{
  "d_model": 768,
  "norm_place": "pre",
  "norm_eps": 1e-06,
  "parallel_block": true,
  "init_std_qkv": 0.0175,
  "init_std_up": 0.025,
  "optimizer": "soap_variant",
  "weight_decay": 0.0,
  "warmup_steps": 200,
  "decay_shape": "linear",
  "batch_tokens": [131072, 262144, 393216],
  "steps": 4288,
  "dataset": "wikipedia_en"
}
Each number is 50 + 15 x the weight over its row's rms, rounded and kept within 0 to 99. Layers, rows and columns count from 0. The size before them is the row's rms in percent of the matrix's.

# layer 4 MLP up, 6144x768, rms 0.025, rows 3540-3607, columns 432-479
097:58 40 40 33 39 63 50 52 51 52 55 55 41 47 41 52 84 54 48 73 41 55 52 51 67 39 67 27 49 34 69 38 53 59 42 54 53 45 17 49 29 48 75 60 31 62 42 40
112:72 71 53 61 61 46 19 36 42 42 79 51 52 46 49 39 47 47 67 72 46 60 59 55 27 51 39 42 68 63 68 78 62 66 40 63 44 47 50 50 40 56 48 67 55 77 74 64
097:56 69 28 50 35 71 44 28 48 63 53 02 56 38 18 55 50 70 53 56 51 71 15 39 45 51 72 59 76 37 79 72 57 49 24 29 33 58 36 34 41 48 48 40 45 42 72 64
105:69 25 56 40 49 53 38 27 64 79 43 65 56 65 63 50 48 48 34 47 43 79 22 33 48 64 63 64 22 59 64 34 46 76 58 62 19 30 68 39 48 62 14 43 62 50 52 60
096:69 82 41 65 48 61 73 57 49 70 40 72 75 65 34 62 25 74 80 37 43 42 76 49 61 79 47 83 69 18 76 42 44 51 54 46 46 62 23 35 56 58 59 86 42 45 61 28
087:49 38 36 46 31 54 63 53 22 36 64 13 47 47 34 35 62 83 66 39 75 50 59 45 51 55 48 46 47 56 46 55 28 76 49 46 66 47 45 44 65 29 62 27 58 44 66 37
098:57 66 39 57 49 39 69 40 41 46 49 66 40 60 45 41 39 34 68 51 57 53 28 46 51 51 51 58 39 55 44 55 57 35 66 30 53 57 38 54 48 76 34 54 65 51 45 38
091:23 74 54 52 45 64 61 39 47 46 36 36 60 23 45 28 67 41 38 61 59 30 67 42 58 30 39 49 56 73 59 65 49 62 57 41 69 64 55 19 41 44 43 56 64 53 39 29
090:80 48 49 56 62 50 78 39 60 32 40 54 68 41 49 38 28 54 59 71 88 49 81 25 45 42 47 32 48 78 56 47 40 62 43 40 41 67 76 30 48 59 41 66 77 36 37 49
091:52 31 23 60 69 17 55 49 50 90 74 35 55 52 76 73 33 26 69 61 48 42 49 38 57 77 40 80 39 39 75 47 36 50 99 46 62 52 41 38 63 25 68 65 17 54 56 55
100:51 76 40 78 75 58 35 37 17 42 46 68 65 52 33 51 63 35 52 37 50 56 54 14 34 39 68 29 55 37 57 41 39 06 52 36 61 47 43 31 32 53 64 28 62 46 60 59
092:41 52 73 59 27 75 33 50 33 49 57 52 34 48 35 48 54 41 29 56 14 61 34 71 53 51 53 60 18 48 62 59 59 61 60 44 51 35 31 51 55 14 41 43 71 71 53 69
101:66 52 49 37 43 30 41 39 61 35 53 42 13 52 46 37 37 42 32 52 56 37 54 44 70 59 53 47 34 51 31 51 43 79 37 58 31 31 63 55 56 51 57 33 52 80 65 45
112:32 48 55 39 41 31 57 65 41 47 53 37 53 55 44 43 25 41 41 51 29 11 67 88 34 59 52 24 34 42 52 34 45 52 36 80 93 41 21 73 48 47 76 57 67 32 52 30
097:52 62 62 27 59 61 56 56 67 67 39 58 46 56 39 57 38 43 57 56 37 36 44 59 47 47 47 38 46 42 36 45 58 71 61 43 44 63 56 42 43 24 57 59 52 57 50 00
090:37 37 72 59 47 54 44 54 12 92 63 42 58 37 35 64 33 34 43 32 49 55 61 74 71 45 83 53 52 34 49 34 26 43 45 71 58 56 73 52 29 32 28 58 49 40 41 34
102:66 55 59 46 48 50 39 66 61 57 50 55 56 28 48 42 64 56 62 68 66 45 65 62 59 60 56 24 45 51 74 40 24 79 64 40 36 66 29 29 57 53 54 47 44 62 32 49
100:72 52 47 53 59 84 46 46 44 61 73 63 52 44 49 29 65 73 49 40 45 54 56 31 54 55 42 39 68 43 57 72 40 57 24 55 43 62 56 65 48 64 33 81 57 38 57 40
091:29 39 24 69 58 51 30 54 52 53 55 71 37 50 58 59 29 42 51 54 50 44 39 18 25 56 39 46 51 46 80 32 78 22 08 29 34 45 44 33 54 32 48 53 54 50 38 50
095:63 19 83 58 34 51 68 21 21 45 34 65 54 30 78 44 41 14 35 46 38 62 60 74 54 27 44 54 42 71 34 39 62 58 52 50 34 36 33 35 57 18 31 51 59 20 39 63
106:52 51 53 67 48 13 45 19 47 67 33 77 32 61 33 44 62 69 46 63 42 68 53 49 35 43 57 60 34 67 79 73 57 51 51 69 57 57 51 68 60 33 72 58 63 50 65 56
089:38 49 45 52 25 38 59 49 48 67 40 44 26 37 73 25 23 68 43 42 42 33 37 67 62 40 42 46 62 26 65 35 62 67 61 23 26 67 54 70 45 45 63 44 33 44 51 80
109:42 46 60 53 40 50 28 56 67 42 34 50 58 34 68 47 59 51 48 28 48 29 31 06 67 45 58 53 63 26 62 30 99 28 71 30 43 21 34 76 34 27 64 78 52 72 37 63
120:50 68 68 49 64 53 57 27 46 46 36 51 42 39 45 65 52 22 50 51 59 63 50 24 40 60 62 41 49 21 44 73 68 39 61 40 37 68 55 44 51 41 61 54 34 22 45 54
096:40 59 54 60 43 31 47 32 57 79 51 61 48 77 45 53 49 39 62 46 52 54 40 52 54 48 75 49 68 36 42 26 64 24 62 46 35 72 49 65 42 35 34 51 41 83 65 48
102:64 39 74 51 13 58 58 88 54 44 28 32 38 54 48 56 69 25 41 54 64 41 61 41 65 68 59 57 44 65 66 66 45 55 29 82 49 48 66 66 50 64 61 51 47 52 55 49
095:57 67 45 39 53 30 74 52 50 45 42 46 46 65 52 56 71 40 57 55 40 50 45 65 30 42 58 77 77 34 77 72 52 48 50 32 67 71 50 56 36 43 35 45 32 44 39 46
095:50 15 56 48 39 40 89 16 62 59 63 77 46 62 31 68 46 33 50 28 48 28 45 45 43 54 43 65 43 58 64 53 45 35 60 44 42 76 57 79 41 65 31 67 74 55 43 54
131:48 62 46 48 66 15 42 48 57 54 58 55 43 53 64 54 38 75 44 46 50 59 49 52 71 61 47 70 66 32 41 46 51 65 66 67 64 63 71 57 47 29 80 50 33 64 34 34
097:61 51 60 52 46 48 42 29 52 40 43 37 68 45 65 44 39 49 41 48 52 30 32 29 68 53 81 35 65 63 33 39 56 46 61 70 67 56 44 73 73 74 25 65 35 53 62 35
091:60 61 33 55 55 52 48 78 45 44 49 60 35 53 59 79 81 39 29 56 63 35 49 42 59 32 82 56 50 65 13 65 55 52 49 56 51 61 40 29 59 32 31 23 46 39 73 40
110:53 32 43 33 62 72 46 44 59 39 35 39 55 16 36 67 57 19 56 77 53 52 72 68 47 55 67 63 36 57 24 76 28 67 49 58 54 75 49 56 31 30 64 42 61 38 54 46
097:51 75 46 50 54 56 55 43 59 39 55 17 37 45 37 62 66 72 44 31 72 55 39 54 58 67 41 43 73 37 57 42 68 12 20 67 06 58 79 60 50 53 49 40 32 43 48 58
097:48 13 33 60 26 46 56 26 67 59 43 53 41 44 45 43 46 45 63 56 62 43 38 53 19 54 44 68 46 46 47 58 56 49 57 74 44 36 50 44 36 35 39 62 40 48 41 57
091:67 43 24 66 63 56 69 76 20 46 40 38 72 32 25 17 74 50 63 54 54 32 36 36 13 36 41 32 30 50 49 65 54 58 39 63 31 57 70 46 45 56 56 48 31 45 63 72
106:63 36 66 48 41 73 61 27 72 18 49 34 50 54 45 44 29 52 32 45 46 60 18 50 41 24 36 41 57 42 27 68 45 44 05 43 55 26 34 43 58 49 63 41 81 42 50 28
101:55 64 60 36 65 56 41 45 50 57 25 46 36 60 28 52 22 35 35 57 29 41 91 69 55 47 61 35 44 67 43 65 42 64 35 33 61 17 56 52 31 32 24 29 52 31 45 45
096:48 69 53 40 44 22 65 47 36 46 59 52 37 45 62 50 48 43 52 35 42 53 71 37 66 30 40 61 29 71 33 58 74 72 15 67 25 30 23 59 79 60 32 48 28 57 63 67
101:65 73 61 34 41 63 62 19 52 69 48 36 42 86 57 43 76 55 53 40 64 59 22 47 62 43 46 25 48 64 54 33 57 46 82 57 24 31 39 59 62 36 88 36 24 31 57 25
106:35 67 47 35 64 34 61 57 56 63 45 58 35 52 64 59 47 61 44 74 34 81 61 49 30 56 26 31 32 03 72 39 51 42 46 56 60 25 43 52 53 55 35 34 48 54 57 30
099:49 59 57 62 31 41 77 47 26 60 58 49 57 32 41 50 44 37 61 56 25 45 55 54 68 77 51 34 82 00 45 63 44 57 72 64 53 62 45 33 39 30 69 71 58 45 49 19
097:04 54 44 32 49 62 24 58 35 49 30 57 66 48 75 56 40 92 50 63 63 59 50 83 58 70 14 43 53 37 41 54 51 57 40 51 52 35 62 65 41 60 43 77 19 35 45 56
102:41 55 53 41 58 47 54 84 42 70 49 53 49 42 44 29 53 39 62 97 47 52 50 35 62 47 32 52 47 84 84 59 41 46 81 44 54 42 48 64 47 33 37 72 16 82 29 56
103:37 55 62 36 62 78 52 59 32 52 63 24 50 55 45 89 57 66 57 54 63 43 56 22 71 21 63 48 58 57 38 44 46 61 55 42 57 65 67 48 29 38 42 28 39 40 38 88
106:36 42 40 56 48 40 57 83 25 53 92 53 41 61 82 55 81 83 41 48 69 62 53 34 55 78 37 56 60 42 55 46 47 36 86 39 39 23 44 40 51 40 70 43 77 83 49 56
097:75 40 19 43 29 55 41 49 41 53 73 26 38 38 48 61 43 49 40 50 44 16 01 65 40 30 38 26 29 48 32 56 84 42 56 39 32 58 64 66 51 51 52 61 37 69 51 66
099:66 46 37 31 52 51 55 52 79 40 54 72 60 78 17 44 47 56 40 37 49 71 68 63 57 31 57 31 51 30 41 44 30 41 54 54 35 48 39 70 34 28 55 57 05 42 47 56
093:41 40 61 50 48 47 59 68 50 50 67 47 62 45 34 34 57 28 59 43 59 33 60 54 54 51 66 39 65 92 48 61 42 61 41 62 47 68 39 73 75 55 46 57 45 36 53 64
108:49 66 42 62 46 43 58 49 54 37 46 65 58 45 63 21 75 44 29 35 55 34 38 60 44 54 23 48 47 57 51 47 37 81 60 55 41 18 35 34 71 54 61 23 36 42 04 49
097:46 39 57 23 54 71 34 51 58 35 27 35 41 54 48 74 37 60 58 53 29 04 48 31 47 47 57 44 64 39 42 56 76 62 38 31 63 47 54 32 36 44 53 44 43 27 60 65
096:34 38 27 52 60 47 51 57 67 62 68 24 40 37 42 11 57 37 63 40 39 59 48 82 06 28 15 64 46 52 46 71 65 50 73 53 52 39 53 54 73 66 43 33 42 32 39 59
100:54 47 74 74 21 44 41 33 28 42 74 47 47 54 61 35 37 46 73 67 47 68 49 33 63 49 46 21 24 62 59 43 66 44 28 61 43 46 02 17 51 41 62 43 60 63 60 44
094:55 20 38 39 48 59 62 42 37 34 52 61 64 45 54 66 70 68 54 52 52 41 83 34 51 42 39 52 49 48 42 44 56 41 51 58 69 57 51 68 43 64 17 45 65 71 35 89
090:53 61 41 55 63 24 63 71 49 20 45 33 62 31 91 64 24 46 48 43 39 44 12 98 69 38 82 87 47 59 78 59 47 49 39 58 67 15 42 55 60 38 43 57 55 62 53 41
096:51 35 40 53 36 65 33 21 61 43 50 61 61 52 67 53 73 38 60 99 39 67 40 66 49 48 62 48 61 55 55 32 45 48 75 25 49 60 43 33 39 65 75 63 50 63 23 25
108:49 73 36 28 32 42 45 58 38 64 58 51 69 47 67 46 70 50 46 50 34 43 18 67 35 66 27 42 65 70 67 42 35 38 55 63 29 21 44 50 68 50 41 71 61 47 43 56
118:66 54 39 43 40 49 50 62 31 66 31 55 62 23 55 60 73 58 47 51 47 19 36 76 53 63 78 41 60 76 57 61 30 71 42 64 52 63 57 69 35 64 45 51 47 65 36 73
106:67 69 36 28 60 48 74 71 47 53 64 72 58 42 27 52 38 49 57 65 67 66 45 44 65 56 59 31 46 62 59 53 62 50 53 62 38 29 62 51 45 54 50 51 63 60 38 69
089:53 59 52 44 57 59 24 17 33 57 49 58 77 57 52 55 45 64 64 33 52 53 51 06 55 49 47 49 63 44 39 86 44 32 46 59 45 72 39 62 40 11 76 51 43 46 52 71
108:18 17 46 60 44 52 53 41 62 61 67 41 73 66 35 24 46 56 60 66 55 50 37 33 43 64 26 66 51 27 65 31 28 56 61 47 44 80 37 34 42 53 54 53 44 56 24 56
129:58 49 57 44 57 32 12 31 22 50 35 59 46 60 27 56 52 51 73 31 37 55 51 71 45 31 65 71 42 45 61 37 69 27 61 17 70 49 42 52 34 40 56 32 68 66 61 50
104:80 57 49 53 43 57 38 59 49 57 80 46 64 50 65 59 32 57 05 67 26 50 13 59 64 42 66 72 37 54 75 50 54 31 37 38 39 76 44 31 70 59 48 55 22 45 54 65
099:36 53 61 54 71 26 39 46 58 51 38 63 43 57 53 27 73 39 23 39 52 33 40 82 59 35 38 74 77 38 44 59 42 21 79 62 28 55 32 56 43 69 63 62 60 37 78 31
104:35 70 57 32 43 43 58 38 33 65 41 64 47 50 57 53 70 65 63 69 44 42 54 50 43 31 64 46 62 69 59 68 44 49 65 48 44 19 65 30 46 34 53 68 43 46 29 27
106:40 35 57 42 34 53 42 78 47 42 67 39 43 80 58 49 56 62 56 43 68 24 60 67 83 59 16 56 60 57 27 43 38 70 31 31 42 77 78 46 48 49 67 80 77 33 67 38
097:45 59 79 50 49 37 42 29 54 70 44 37 38 59 39 65 50 70 52 69 69 54 48 75 84 45 65 62 34 48 29 30 58 45 48 28 74 74 38 54 47 56 47 60 37 25 23 62
093:44 47 37 85 29 53 35 26 23 39 74 66 42 42 15 71 26 45 54 37 69 73 40 44 65 71 43 56 23 48 42 51 57 37 45 47 70 48 28 10 39 60 49 64 69 50 63 59
107:64 36 49 52 37 35 58 30 37 72 57 79 54 61 78 36 67 63 62 55 31 50 45 54 54 34 39 50 41 60 63 79 53 37 73 42 41 30 69 70 68 53 42 52 49 42 40 56